Part of a small language model's weights.
Size: width 256, MLP 2048 squared ReLU, 26M parameters.
Architecture: LayerNorm before each block, rotary positions, no biases in attention or MLP, value embeddings, a smear gate, an embedding shortcut.
Training: a variant of Adam for these matrices, 1206M tokens.
Each number is 500 + 25 x the weight over its row's rms, rounded and kept within 0 to 999. Layers, rows and columns count from 0. Numbers have three digits each. The size before them is the row's rms in percent of the matrix's.

# down: layer 11 MLP down (transposed), 2048x256, rms 0.0673, rows 1091-1137, columns 0-63
# up: layer 11 MLP up, 2048x256, rms 0.0727, rows 1092-1137, columns 0-63
down1091 104:509507493499458509543483515489471503483507528543508523498501495481523494452503491502534461504518496469487511495537495465562489476505494506526491532495476555454497520502494447447468510521500523
up1092 115:528469496516535537475506510501509531481484494512518487510504515440526486475499500519523524479523521475484488489502563478514505493514507522484453501466515461463540457517482452500495527517506455
down1092 117:474480470506536511514483503506522481516521494490491460476467510495504493514493526484481464531515528515502522545488524506492510524472493518446461473526487501512514543502487495455489441497533489
up1093 075:510510486490541465513466496481491463525513527566504524477500491480548531548505478473456493512542535510523501516510461532475484486506528489507516478496514514527537528542481488503461463520498530
down1093 066:514457498517437534548495510542504508463502500487535506490487467511479474491499511519478464445522461486528508464496512476528521503530455609513495515553459501504473485507459501487548535489519496
up1094 094:515542500493458495485533492507495468508419512520538511520485445509482490498464487470505481499504503547525512540461514449495538517499480505442495504484488519501483465494498498511541519485474578
down1094 094:515483428504505489527496526488510487512549538534518536512517488530529506474465474484476524530507508473516531512515497498480488484517512535477509476493528553485467501539521496493489499491506534
up1095 101:531491503501487513502538469537490505516526514519508495498512518485513468515474523521467489534544530466489491533501473437462477525490497509496508518469520502465495480502504519469489455458470520
down1095 087:460456440492489486580466497507536497494525530576461526535476555444553474504493494518494514494524525493529477487507532508546517509558467486496509513473533507401504504554462485499462532509487491
up1096 076:525512484539468536521517465487521530486458504537521492490507489523496482520465505495522485482527550544523513470499485494508504500459520503468495497501546448465489480500494535558506459477511478
down1096 075:479474501507506482547490522488521536519527507479446514534475544515494530496488515442535516511544463472470497549511491501481491473495494504454525482499471512502543475480516460515511499481530546
up1097 096:528486532557494489510490534503494535496528508510520466505480485524522486486458505484539496520503521545504490485508484466532474497435505492491468524491519478473487485463507484516503484505523489
down1097 096:491518466482524500484512539461539493519509471514497497519510504477499492474449488477548509516476508533501491510503464503465595515596510516503478498491505450501510514463508507530497458508544516
up1098 091:522531499501501485494472446480528499482479480514527453504515504503504446510461498406515510484495525507528538547448484462490475525537487516484466480461521515460515498467454562542497518491515498
down1098 093:474490489501499493521504512534492514473482504535468459516468536498552477538470493517488481465458458473477504492467475537501460528501518508474536503515475531486506495538506530494497447511483460
up1099 081:517519508522511496547503545570519575544516525526490506497473484492487485515501504491503507522499548527478487467474520524516470499457505519467515468491488501474534487491505529511482526476511494
down1099 080:496482537489505500534480500444523499465468520450501491483522532477464548524472507461537488488456486483500497498490499483525506497457473509475492537505528483523500500494474508523518524520530507
up1100 106:527499512487452518539527490566490506505486516532544482497486493517494477536513479503497468490488520488491530506464472491506540533521511494487516531496536498473527496503514455544461522506507497
down1100 109:499538486516476465507503484492497462450519471480499462484568494522494510468525502499515489483515506513440540511490547525493562546475482531464522537500499536516477494496526467487536431490517466
up1101 111:514457509474480472489547459542495502528514529503531493525494460458484476461488473501480453506497528498498508499499519502527521520500481513442488512512531481480493499513486539546512559531517525
down1101 105:570482520447514482438502455510466515501494480521490531498513520542458481489513522514520484504503508477520518475486486482497522510476490465531494507494496464478489497484519490522441506507470486
up1102 065:518500490516506486501469540556509511511480496492514445539529492529477489484548477529504468517484493505512529467453489525448540542484551491510504544522482503462485516462492472514486498472492461
down1102 068:467509522503488477491534506466520485510524504532442540494516528484500524497500485452470531483501533528439477495462533492492515467498477546467508468494512509494550479487478485445518508498520534
up1103 104:509478529518526514503499491480489512516512467548516448476487524500526479504507490497510505496469515494473489530513513511518469502490548500524466528481471501467529506493504464498512480533511510
down1103 104:468476514496509539485569500518503519454535523513447471507527493489510515527520514514514506524506494536508483478466488534529511482525474501528452501517502520502491500496549473474490478482462464
up1104 102:524494491491497495484528535525488491519477548512506485463495514500467454506448511494505489462554506505506493503524515493501499496478490488475540508490492486465499473480501492491477483503478527
down1104 098:506510518494529473526489525531486479516496480498491497478526459479540492515529539512554470533484463471504528516526460498492504489502509502486496485488528482527533495509515516517521523530516489
up1105 098:514491503513501504510527528505474480440485496513496503496500503486493486532465490477473512492515521477499511488490488451514470535487466509476484488492498553513510502488500513489474487513519516
down1105 099:511519497493481469502477484514475514519507461540483476461524492460460507569493519522539511535462509507479537553505516498485482513466534513498499526483523544485472520505539496481490494510468520
up1106 107:520511502491485487491497494526521513563479519493499447518520490475535492509505533509505513508489494505496483532477484515521507507489511503487521497508494482471495462489499496491496520495514453
down1106 112:526485487475473460498479462520493456507540515489460474533474540518507471516488525483446516512458499489499503504492528551510479491508505504520498467531509506462503452521502542548472502459520472
up1107 104:520482496484494477505546470492518512474494482501496519521505491501482470502484543525507492495473487484484540536495549530482498550504492519481491494517528518530520498468517483494492503512504554
down1107 105:493486506527515513502536505506479490507481485495527486521531542539474528519461478457496523507515464518511510457503480514467549490478499536545519520543516462497534512497485533506538451493513473
up1108 095:512483509500510535538511512504537465508508515517514483506482497470504503524485460492500494555486543461501552509526469468540519505487492515459468517471487536503497453497520475514527466471455529
down1108 096:513484517474540454484490509497474523512523482550502502505518490533536525512521495531494535471528541527501472460539502496499507536519475469468514450465460530483536504473502479476473480523474541
up1109 098:497480510531495517493501505513509510537473555490490466458491514411527515480521499526474469505528494507476449483534501503521539540502504518509478519440487499512515487447519502501490502492509508
down1109 098:472528476461508493509466532450504473479502537510498509492512501507468481518499497478489491486503478509537506524503518500512481502480569516533513491500481523484560498516504517519486517490473537
up1110 102:516514496590462522472494517522441489490519557507502490532474512478560459464509479542519492519497563520509477477485492501531447518495481502517499506502501509510498527486481510447505498476501502
down1110 104:509513469465482526463498500501500487490453507484539506558497478539513551535485574524510497460469520492528476519504502500480473453494499474510500428529550506465518527528551514492541480543512483
up1111 095:526466484508517537459512529501520480515510481502509480521523492481499469492461520533492534519480489497479512482484499505502533516505505514497503460523470523469494480525463505522488469502479474
down1111 093:535487557482458483434543507481460504500522506485508502518510574511458527516499497455522495458514517542515483551484497486543560493477483486486517511520481524497549507445535499518510548462503503
up1112 078:526469491533493534522502498469514542535494523498513495538465498478487508514508498544482507477490502531484503489496511495494505511462519505452467516473485458514513454478554508487495482504495472
down1112 070:471531520495542466481505506486511461508504465483429509504501503495527498539493491462513494474565492491496535492481508483490497479503491519510503471461521492512466518512436502471508450496508507
up1113 101:541497536525485526481522476475504526504482486516508470535512488426497476451546504476490482535493495468518468506507487510490466524460522524469507512502465456511468503491507480525505523543445530
down1113 103:505457506460493492561514482494539516534479508560436465491536571481451468503509501466527498512508463522517515496545508515537493488468524507475512461525500462491464515557494493503475473451486528
up1114 105:524490476496480515515504483487506513521452509477499451519431456525495506490468490497457524543527510494478502558498488513495540480445534508516516540480479500492479501489497514519488499505476513
down1114 100:554468511455448537516443454447497466490501521525490468459552507517498466500508526489537503483498517504494520530495480489497512489481485479500498507473496499509508474485499436499504530525534515
up1115 116:527498497482518486476521516501463545523518478454528501472461516510501496482470494501513474544494466541526465478488527467522496464539506523484502542493478488499473495502480468477466489538505494
down1115 115:483550475477483508490499528472461480496532477455505515523448505459515502506510492497501508480527519535478523480527502531561463462556493528541478523472527510505497496489473468489472487519522474
up1116 104:516475512518439485504527458488514537496444500528486493512504462519561512507462515498493505495492514481504546509518525490501497497539510506511503525503455473507536509471520529524495504509497499
down1116 097:528505459468535500521463502487526437512487476542517487500486481483494525526511506505504533516510507504531578517506499533475485482496476525524498468522499473502471513547493533461495512479470506
up1117 099:547453533513488516515472497539460490475554529504503493530499505456441496510473477506509511527522484515518491501491476500464479487556505509474503512506457528558488515494492508469500510481501558
down1117 095:499529443424525498490499502467528478520525495474566484524491481530504464494520452516531491559472494471538556493510441501470480525501533460481474499494482536483493490512489478535521452489521491
up1118 099:518513510538504533493502490482538539469447495490522503496484498524501467509511535494501465502510451515544529506480516521495500522451494513527494500508507498482488501487493495512471505517488480
down1118 107:517549481558523470494569543532470542453537513456522453508494488470447498523478497473481566529469493518504465487488541501540498503524519512481493476484507482503492481501513525507443493572532495
up1119 094:506484497562512503553491524525497515539492491470516497465481502466501487490468525494449487507470498442512527515512516501519534510528464489500441519494460493500499528501499483512517492493476481
down1119 089:504522537440490499435498489467522464479493499522510497517492527523527494554466545489492520499528484501502515498479527541505470519490493509573495514489501544494539471453518506530462491513500525
up1120 103:494534523528536507489495494481489529494496495494509485498504489472490496509476536519509523498517461525453463479496525521502530516452526525491481524491504462429483493523528501517479526516497487
down1120 102:499478509465501542525524515486521477491487531461487559504533485541476473491476488500486462471545528530489547496449538535466524492523490479491505496538510469515461508525510490533506497495505461
up1121 095:523495503498475523527499495473511580479469532507554507516519493495513465485502509502516455461536534528548530494464534504482493497504487530503444538494492499449454484520502503498509522536508483
down1121 097:505554526508525496460468533498476465485494501505489519500514500515540490481482475515533502463477476505471498518506525518515511508550516501475519451486451501519494498488552452497528490498502510
up1122 115:504476521507479495489528520513520561516544556525546510463515474519488489470488519461480512493496520508494536493517517496478513528519455507514501510466560497523520498511491517483501524494484504
down1122 119:528494526482496481497490476532551491468514520544494495506488501499530486525498504506522459467487467514507505494491450510458445537459500513502508509483492533482505506521553501475530488517504516
up1123 098:492496505491491506516484525519530543505519494467501497487484516503489502505498555432464481522476473518507517475491484490531538493484530522446487496512487511505520481493504479520490489542527532
down1123 093:519507488489489480520517489505494498455497523495412485548471548526529545519531520533536460447474521438528522517501469493488435504487496544500533491475533503442508499480523557560525494532488454
up1124 093:503537523476469482519474477492526485496452520498529540483455497502502455494475520520500481455538455480538502477505572484482494492516503498483547480505487516529494480513501460515506525507513521
down1124 093:487493511505543469524523520537535521520495461512534472469526513506477523497522480488545574519456516499470497478485446478513555502469454493495519547501524505450516498485481534520492466508495496
up1125 099:502486525558491478495488498503509530547533520480495503503468503469475504471464503488464487466504465520531487547518489473501467513518519524477501488514489489454477452467493506535501520559510438
down1125 094:512524501467559460484460482482525466522493550535474494502480506478516520474527478524478551491518536537510538466455537459514532457470523481468507495533491495514461501490476523519492538485514488
up1126 100:518510523519500531480475504506530486522483529479514509519507495476553501522491533487491488514469529580499489511489515466504478494495512497508473521481497534487514476480507492502482499524510486
down1126 098:530522478551470497484484502476490487498469513502448501521502535568497446501513486539526543501509561480490540488494516509475510477474508502534493473556540494487520526489533498501456501530498518
up1127 101:509510498512525496523460483472517508520509504506497450478472523463555485526485490491481462437508519555522519565480499454496534546530486510519501501497469485527507497504448486506492514505500502
down1127 095:504474476488487516566456515502471571510497493532506502503522469512493502503531546538514494490464507475460517541527542495517477535534501511425519486520500479496477513523493445481507480480501524
up1128 102:525484521492505488512510529527487490480462524500533438472499504486467483480488487504504485486505513522522497479526529535534498471526510561480533509501540489542497560470457502494492504509522489
down1128 103:504552468457522484482485493514534499495500470507514507499516475503511495476550540519509478492479491505465537555476510480505535508475500520486512497495496441511487509504526552505528519538459498
up1129 099:558484511511484528512495491467521496476552529566499485498503511483485509502470515466549461456480481498495490569487465498497494502483582511465515513517520459493508463492489520485466510523481500
down1129 099:490520493448473489462515515490483489517501497529520527496514503552477498498490510470479517445526484511488499497445497500535492481490514498459528492567525480576471493495496500446509504494472485
up1130 092:488486510543505480473484516536516507526519470462507480509458502503489467497525489479476510520509483457527498496480509468522490517460498510489480475455564486462508465496483521524465488485518463
down1130 086:485512513479533497448539517452473512552488529554478525507450532529484516488520539490500504507541469512469483496481540438530516537478501510483511482479470507484477486506517493468478521510498525
up1131 092:540559483525537539544529568550482503540538497516510491482484509475496518485506528466526483501466518480489520503513544528465509487456546534474460502530514452508533508524478460513460457549459512
down1131 089:521464467520514490454527491497512503515489528487555482483492465434500504509507504518539518530503520532515516496504521467506524506518492478522524513526517477506508511493467472517454434488461477
up1132 079:515503484520432527527518508483501525494484467473555506472516510518530466505513543511512508489506501529526506524484497456499470546468465520458496536535492443488473485546495500509542538587458510
down1132 087:482488523504522481491440482486534493498487475507546501508498464518501506501554487472448484490515404486520514503523485510507444493516517497523475481537468552507487499468520508536493469527536507
up1133 106:533469511530490505529490488531458505490482503527498482475510441488516499506476458496530503504473534507520476542505536512479493512491465525528483494473491502489474503492512489514515476499531476
down1133 112:511533481504502496472523524433535527532527522494483518482514489487445526528502507529494515492470505487476530490531489495511514523492460498501486487501527477535515491517488443542498546524481496
up1134 111:492462506515474533537482508530519520527485497529515513526456496494494501502480517501509444490538477509526514520486532485524470491517493503533485499474485498456500485533511516497506477495486503
down1134 111:504535492511488474473476547474519484476514507507468512537456503495484499484508500501496539552510524491495482528505484453469496497544552481529541466497493464503496502458527496520500500473481500
up1135 109:511522541492477506495511497470488489485486472504528483530494515484517518475535492458492476513488548481474506531520531487493531513480509540529450550533493514480475524481464499486504513488541502
down1135 110:519526478498530516486454510492532458471459473541538504540442490509490524496515505481495491502498476513493494465488548511495462489521509498508485519520515532466521500495522518469506510502537471
up1136 104:518514519499488453459553503481513491466541514478520503514489530528477514513452543470474514481567501502540537505508501474514527507467523502478528513492483518526519495513485455477522541474498530
down1136 106:511497493522488529503506537492498463515489477490531472543486515497487495466493528496475489498525511496518486504532516506522496492533512502436503514528515487457491538515490493529483544500477481
up1137 102:501465526547524533501505494500515497478499508470512498533505495481506460505505489508493496526468515523469517546502538473492505551460526523476478522515476461510514494511510487478496489539491515
down1137 106:500483486510489465464482488454475470512484547494511521476520488508478517531501499499501483463523509474478493482470474478545506477500479502496491529497504511496486501473541506513502542519492469